{"n_layer": 12, "n_head": 4, "activation": "relu", "norm_eps": 1e-05, "bias": "all", "init_std_up": 0.0352, "decay_fraction": 0.576, "batch_tokens": 131072, "train_tokens": 738900000}
Each number is 200 + 40 x the weight over the matrix's rms, rounded and kept within 0 to 999. Layers, rows and columns count from 0.

# layer 8 MLP up, 1024x256, rms 0.111, rows 473-485, columns 128-255
190,147,161,246,147,245,183,215,234,211,166,173,183,268,171,223,215,183,242,214,211,221,170,204,221,192,177,169,200,266,246,212,170,228,139,164,174,266,171,102,251,197,228,228,196,278,132,206,200,188,203,229,231,126,202,224,175,195,209,221,237,235,239,159,265,219,226,228,227,201,223,216,112,212,242,176,189,227,262,188,177,144,265,139,262,235,168,138,208,192,147,177,269,241,138,270,233,166,118,206,240,196,221,216,191,225,201,259,185,218,170,208,211,225,160,196,195,186,262,222,145,241,215,245,293,103,236,172
230,232,206,124,155,230,165,195,273,223,199,185,152,264,193,187,154,142,220,233,175,155,277,119,198,298,149,247,119,309,245,267,206,175,210,255,195,195,176,263,197,198,124,123,156,186,158,167,198,170,186,191,231,261,174,240,187,282,199,195,137,174,263,120,229,231,265,149,114,234,207,178,197,214,231,185,204,191,210,198,161,217,192,250,153,181,184,240,163,166,183,239,226,184,131,205,171,122,237,199,201,192,224,205,120,192,227,234,189,222,177,263,131,226,227,157,234,173,220,190,134,192,177,242,151,195,167,237
252,219,230,233,116,225,250,244,220,227,99,240,193,173,249,176,204,208,177,173,195,177,188,220,178,146,144,202,127,174,208,236,212,266,238,110,213,193,143,208,186,203,147,142,139,215,185,240,200,212,191,149,226,163,235,217,111,222,178,201,217,209,241,254,140,235,166,256,201,238,234,239,172,238,176,254,194,226,174,214,155,198,185,281,298,202,172,210,230,216,209,255,187,191,177,153,227,167,199,240,131,226,232,149,213,193,158,196,226,235,234,185,187,192,215,175,164,211,228,218,175,252,200,183,246,213,213,270
153,296,210,253,267,200,113,264,259,219,222,211,228,201,224,230,200,211,181,141,141,242,209,140,167,285,240,217,167,197,193,234,132,247,202,213,116,195,198,170,175,141,191,207,202,181,259,178,164,274,185,187,153,222,271,171,154,153,219,199,197,55,231,179,172,166,159,176,169,175,265,207,187,152,271,136,239,190,207,183,170,230,244,206,237,264,224,190,223,149,169,211,159,202,154,224,249,159,242,280,247,137,184,203,130,156,144,121,197,202,229,236,242,243,215,163,170,256,200,162,185,246,188,151,242,238,223,141
169,279,185,200,178,239,195,169,223,275,252,157,173,276,183,193,193,116,247,192,250,177,165,256,154,177,244,223,174,201,159,212,167,221,263,236,218,301,167,219,212,192,246,213,199,199,265,184,218,229,126,232,167,106,193,228,154,186,184,247,181,196,223,232,173,183,287,217,188,298,217,236,192,161,185,261,119,205,151,231,156,155,205,239,209,178,189,166,176,176,228,160,244,181,245,133,120,196,222,151,175,209,158,157,215,108,204,175,227,281,217,181,132,199,202,180,249,175,213,195,173,181,205,199,157,199,215,207
184,281,166,216,204,190,223,226,216,204,174,255,243,210,224,147,159,236,216,219,174,194,168,237,197,136,154,164,245,166,269,253,218,124,291,242,156,157,256,168,154,197,157,280,218,191,199,231,181,186,246,175,239,220,236,217,199,209,202,184,228,255,235,215,199,199,197,232,251,230,189,132,246,210,208,202,221,203,274,237,173,237,243,159,166,140,235,189,232,249,197,192,209,160,165,183,255,196,195,174,251,148,199,214,152,160,170,159,221,276,89,187,125,169,188,141,119,185,181,210,236,124,225,176,168,208,141,253
215,145,157,232,279,129,176,158,188,164,209,271,217,254,239,158,224,272,214,196,217,193,120,163,188,181,212,219,288,205,199,181,116,173,244,173,210,179,277,133,168,172,264,192,132,180,181,160,165,160,155,93,210,252,192,201,223,212,224,175,145,201,174,224,202,192,112,203,228,179,210,274,201,144,186,186,274,226,148,175,149,107,190,215,215,141,150,236,264,153,131,244,174,213,169,187,233,156,147,225,185,161,161,229,150,208,217,235,269,134,178,292,252,146,178,207,180,210,243,168,194,163,215,167,233,180,229,194
301,161,136,172,132,143,189,222,201,157,225,225,239,209,216,210,148,248,229,234,244,212,175,205,275,182,222,127,200,188,197,190,298,199,211,219,177,193,175,214,144,203,214,136,200,166,231,211,208,224,146,169,196,221,204,247,211,210,219,274,203,164,138,252,161,218,168,239,249,214,274,128,198,178,217,114,206,223,241,209,230,125,212,265,230,153,208,89,161,223,215,218,233,209,172,212,218,185,146,271,150,176,237,268,179,245,198,289,234,138,204,171,223,230,206,167,235,169,179,165,232,221,149,248,289,245,185,198
193,223,140,190,199,170,180,244,216,214,254,158,110,238,261,206,181,202,258,261,224,159,220,225,223,151,79,210,204,209,179,169,214,251,190,238,145,182,152,235,131,120,203,151,212,186,223,214,155,205,181,233,183,214,230,291,182,202,248,112,183,261,190,231,208,181,194,189,258,250,174,206,155,161,161,262,193,185,210,241,268,248,212,183,145,144,187,142,192,223,188,221,189,177,128,247,172,198,161,192,156,243,180,143,193,231,171,123,177,175,189,199,280,182,170,208,154,139,201,229,287,145,239,178,204,208,131,271
135,233,175,194,130,206,237,196,232,183,197,159,177,152,226,193,268,211,145,175,225,220,234,222,208,224,168,230,215,291,206,189,199,236,186,144,185,185,212,173,210,243,172,159,175,119,220,153,213,206,177,187,152,195,200,202,211,144,207,218,188,224,215,299,192,161,205,214,173,206,172,221,204,190,153,187,128,253,244,199,195,199,225,231,246,173,168,181,169,225,150,213,181,240,208,258,151,180,146,198,216,139,146,273,210,195,227,132,206,222,246,245,210,224,235,195,183,200,168,210,263,214,174,178,272,239,206,220
223,131,149,180,214,212,169,220,188,217,170,184,201,300,137,146,201,182,218,208,223,217,218,161,206,226,227,219,258,262,220,194,236,252,210,228,146,179,241,174,174,205,158,205,190,244,145,125,123,293,293,120,220,170,152,231,184,234,168,298,149,205,204,196,208,262,248,134,200,252,215,144,277,223,248,168,208,193,157,192,257,188,129,254,226,158,185,168,243,185,216,240,194,212,207,108,241,204,219,177,200,129,158,179,212,92,196,186,207,240,227,221,168,177,149,173,261,215,213,219,199,196,153,219,216,227,214,226
167,282,223,175,177,203,197,205,160,192,154,153,212,178,216,215,278,182,175,181,163,212,210,176,186,213,244,143,133,190,252,189,176,203,187,243,183,243,250,182,136,230,237,190,214,202,209,205,215,241,209,242,236,221,187,211,139,244,224,222,212,175,294,177,189,152,279,237,237,165,179,266,160,217,215,236,166,272,179,210,260,165,176,173,209,209,274,217,164,200,220,183,229,160,151,210,142,205,289,217,190,217,304,209,213,207,226,180,230,256,140,262,196,142,236,190,191,107,210,174,185,151,233,191,186,200,106,241
153,218,244,218,188,207,237,150,221,220,285,239,249,141,216,194,312,281,250,233,144,205,235,229,107,168,188,187,208,251,248,198,185,148,230,162,206,129,228,205,185,212,292,176,237,217,191,132,157,179,103,243,257,201,151,198,239,195,198,207,196,195,218,250,212,230,170,166,189,98,245,164,258,184,191,103,227,179,274,215,238,172,221,171,149,243,250,160,185,189,193,222,231,222,201,220,157,244,193,222,182,198,199,251,195,142,245,114,155,126,145,230,257,253,203,215,163,298,165,127,162,195,207,227,187,256,173,178
# layer 8 MLP down (transposed), 1024x256, rms 0.119, rows 473-485, columns 128-255
145,193,197,200,247,209,250,171,214,230,183,153,209,211,198,187,147,235,198,229,212,128,155,227,195,156,197,185,196,173,192,184,211,264,233,192,196,216,168,216,164,253,215,200,187,151,158,152,272,221,169,238,204,187,151,195,191,209,185,152,251,193,168,248,220,198,208,202,255,223,257,211,201,233,222,248,273,231,157,228,215,258,194,200,237,137,213,119,138,218,228,178,147,218,200,245,199,274,250,173,207,67,191,105,165,201,176,211,187,157,220,179,228,206,172,201,199,167,115,214,210,155,198,210,206,191,171,201
202,212,198,163,222,220,161,271,204,225,198,224,160,172,154,205,244,229,201,222,232,172,184,271,217,120,235,241,258,234,181,171,229,159,163,192,191,193,171,145,174,172,143,269,236,225,220,141,236,150,248,184,201,187,228,202,136,201,153,215,219,224,235,281,214,189,219,231,181,175,242,201,186,176,294,187,201,145,208,176,199,229,227,203,205,200,135,178,181,151,252,258,275,146,216,227,158,206,242,259,196,73,222,212,167,182,252,176,187,173,202,214,208,219,180,150,212,206,205,180,170,191,218,204,142,269,146,211
199,217,222,267,249,220,251,199,213,213,219,205,255,249,194,183,222,144,251,160,185,204,209,179,204,218,155,145,258,216,223,130,203,152,217,198,235,237,196,196,151,280,171,211,233,224,125,213,173,184,182,204,190,239,202,198,206,164,213,194,205,180,211,272,193,235,166,219,190,229,191,247,263,158,227,188,251,236,156,191,164,213,163,172,223,250,209,183,123,219,196,233,265,282,223,206,214,227,191,216,197,192,186,166,283,231,187,219,280,167,263,198,174,238,235,288,160,143,155,216,224,223,211,244,203,190,185,182
244,194,238,230,168,221,177,252,160,178,188,190,166,181,166,134,235,203,178,211,220,214,202,224,238,284,191,218,238,198,188,208,213,274,264,122,274,201,178,218,246,216,166,208,255,181,113,218,212,261,167,164,134,241,276,162,178,166,201,217,253,243,212,226,156,214,172,240,217,164,142,142,222,224,211,233,179,171,141,216,269,262,277,241,236,174,210,219,204,176,241,223,191,261,283,166,181,153,163,219,200,58,189,213,141,118,176,194,230,194,157,234,182,255,191,122,230,257,274,161,161,142,247,196,154,197,185,176
113,196,184,289,220,190,180,202,146,266,234,192,187,125,159,208,200,161,178,233,172,207,181,180,302,175,223,220,194,181,123,206,221,252,203,227,260,169,208,237,246,265,265,123,133,174,214,233,190,174,195,262,254,232,145,196,226,187,275,158,281,243,243,202,233,199,191,190,200,182,230,137,240,242,92,187,208,172,167,234,152,100,195,216,147,254,165,158,140,119,292,179,262,183,243,248,152,271,161,193,212,199,250,209,223,123,165,211,140,197,203,219,153,280,222,177,195,170,194,194,180,223,156,194,205,232,188,236
201,140,196,237,192,170,184,152,193,210,239,169,220,171,174,267,223,101,197,306,214,169,234,197,252,178,177,212,205,225,245,154,176,188,195,218,158,191,203,218,270,192,133,167,174,192,165,306,198,176,208,142,155,167,184,157,216,227,230,197,215,150,196,232,266,255,190,193,203,172,202,219,212,273,235,196,178,252,124,216,124,225,215,192,157,52,224,171,217,267,227,261,263,183,225,202,168,228,226,188,172,176,163,218,145,275,180,178,145,173,197,216,224,194,138,265,246,163,217,142,197,141,268,201,211,177,215,188
172,238,275,164,252,274,162,201,217,234,190,154,232,168,196,201,156,123,163,199,252,182,213,162,121,242,232,227,310,233,231,158,213,185,224,180,168,186,215,205,173,225,170,196,201,204,179,229,216,204,246,161,193,178,159,239,204,170,205,229,154,196,212,210,207,275,266,197,223,237,219,260,176,198,151,199,186,238,127,196,253,257,178,187,273,175,207,140,250,189,261,211,169,249,204,182,165,251,221,234,210,144,213,195,210,164,172,243,221,193,192,157,190,168,201,265,113,284,265,183,216,274,163,258,179,119,155,211
118,234,242,192,199,116,170,141,205,153,192,185,135,242,157,258,190,109,186,138,206,201,156,146,121,229,151,147,235,205,136,193,205,216,212,145,175,306,232,210,302,140,149,266,198,180,148,252,238,110,152,201,276,108,238,118,204,156,254,187,191,236,213,252,234,173,139,171,235,186,164,158,185,163,239,206,228,232,197,134,214,160,219,151,222,226,215,269,147,243,189,176,158,218,173,232,178,233,263,106,202,201,207,189,246,242,164,234,232,145,163,243,272,166,176,221,244,296,157,200,260,246,224,197,200,184,194,199
194,236,214,164,182,235,267,290,211,239,207,180,124,232,167,218,144,159,181,213,200,198,165,235,187,172,294,225,232,247,237,164,214,251,265,132,266,195,190,271,159,197,192,177,191,187,127,243,242,114,268,156,131,156,207,198,113,230,170,205,183,214,188,217,204,216,233,164,149,227,134,195,129,213,158,232,208,193,214,246,167,253,209,241,170,189,261,174,246,192,270,223,171,258,224,234,162,113,197,228,142,256,299,189,158,215,202,132,215,187,218,141,274,241,197,200,212,177,290,142,233,186,152,234,174,248,192,247
174,175,226,168,147,205,183,133,172,198,171,143,220,212,234,154,194,292,125,205,137,158,244,195,207,206,224,141,183,277,151,209,219,191,219,187,282,190,211,200,183,196,155,192,180,204,241,287,211,201,155,143,186,190,184,232,190,233,242,209,245,230,155,191,202,182,195,210,287,203,181,162,139,180,162,156,144,162,245,194,218,236,184,229,188,195,217,211,123,192,142,270,189,195,283,138,187,205,182,208,247,69,111,203,189,198,186,246,223,175,240,245,276,220,207,190,253,181,168,235,253,201,150,246,187,218,256,251
233,157,231,184,181,167,253,255,123,191,223,105,143,179,138,176,184,191,213,132,243,231,160,203,248,196,167,218,212,216,225,226,160,191,214,246,276,163,198,229,187,239,169,241,177,128,211,160,227,231,157,215,207,271,237,175,237,231,227,252,159,178,145,198,174,206,208,204,196,164,198,93,205,235,295,196,136,203,224,301,210,147,152,179,263,160,149,229,211,124,219,202,271,204,200,175,267,221,192,189,146,191,200,199,213,177,172,244,200,210,175,151,144,258,223,132,209,170,181,231,189,135,193,111,143,203,178,195
222,230,281,117,291,206,157,207,140,231,166,245,147,220,131,235,304,240,175,189,188,203,198,138,235,214,293,228,216,141,196,188,141,171,197,180,239,221,219,162,207,246,155,127,111,174,280,163,153,244,188,223,214,237,250,214,139,169,227,242,159,146,197,214,183,248,171,237,198,166,147,254,230,171,156,224,239,209,179,233,218,222,187,176,195,191,124,138,156,259,247,233,193,124,134,222,202,274,234,211,188,193,133,168,166,188,160,154,192,207,207,223,193,236,181,172,190,188,192,222,145,155,202,260,218,140,222,232
317,235,162,201,220,235,114,207,139,178,178,216,197,168,203,181,206,235,237,224,264,139,124,183,191,256,203,164,209,260,229,195,246,200,152,210,252,197,188,191,265,184,215,195,165,195,144,270,124,160,80,185,210,208,195,213,214,158,166,211,209,169,214,164,133,194,187,206,219,162,196,227,158,107,222,174,202,204,218,189,148,163,169,186,199,182,167,198,212,302,223,209,192,332,217,171,259,149,121,213,178,185,181,172,168,196,174,224,206,198,215,188,142,220,228,250,289,212,150,218,144,195,188,220,252,235,142,239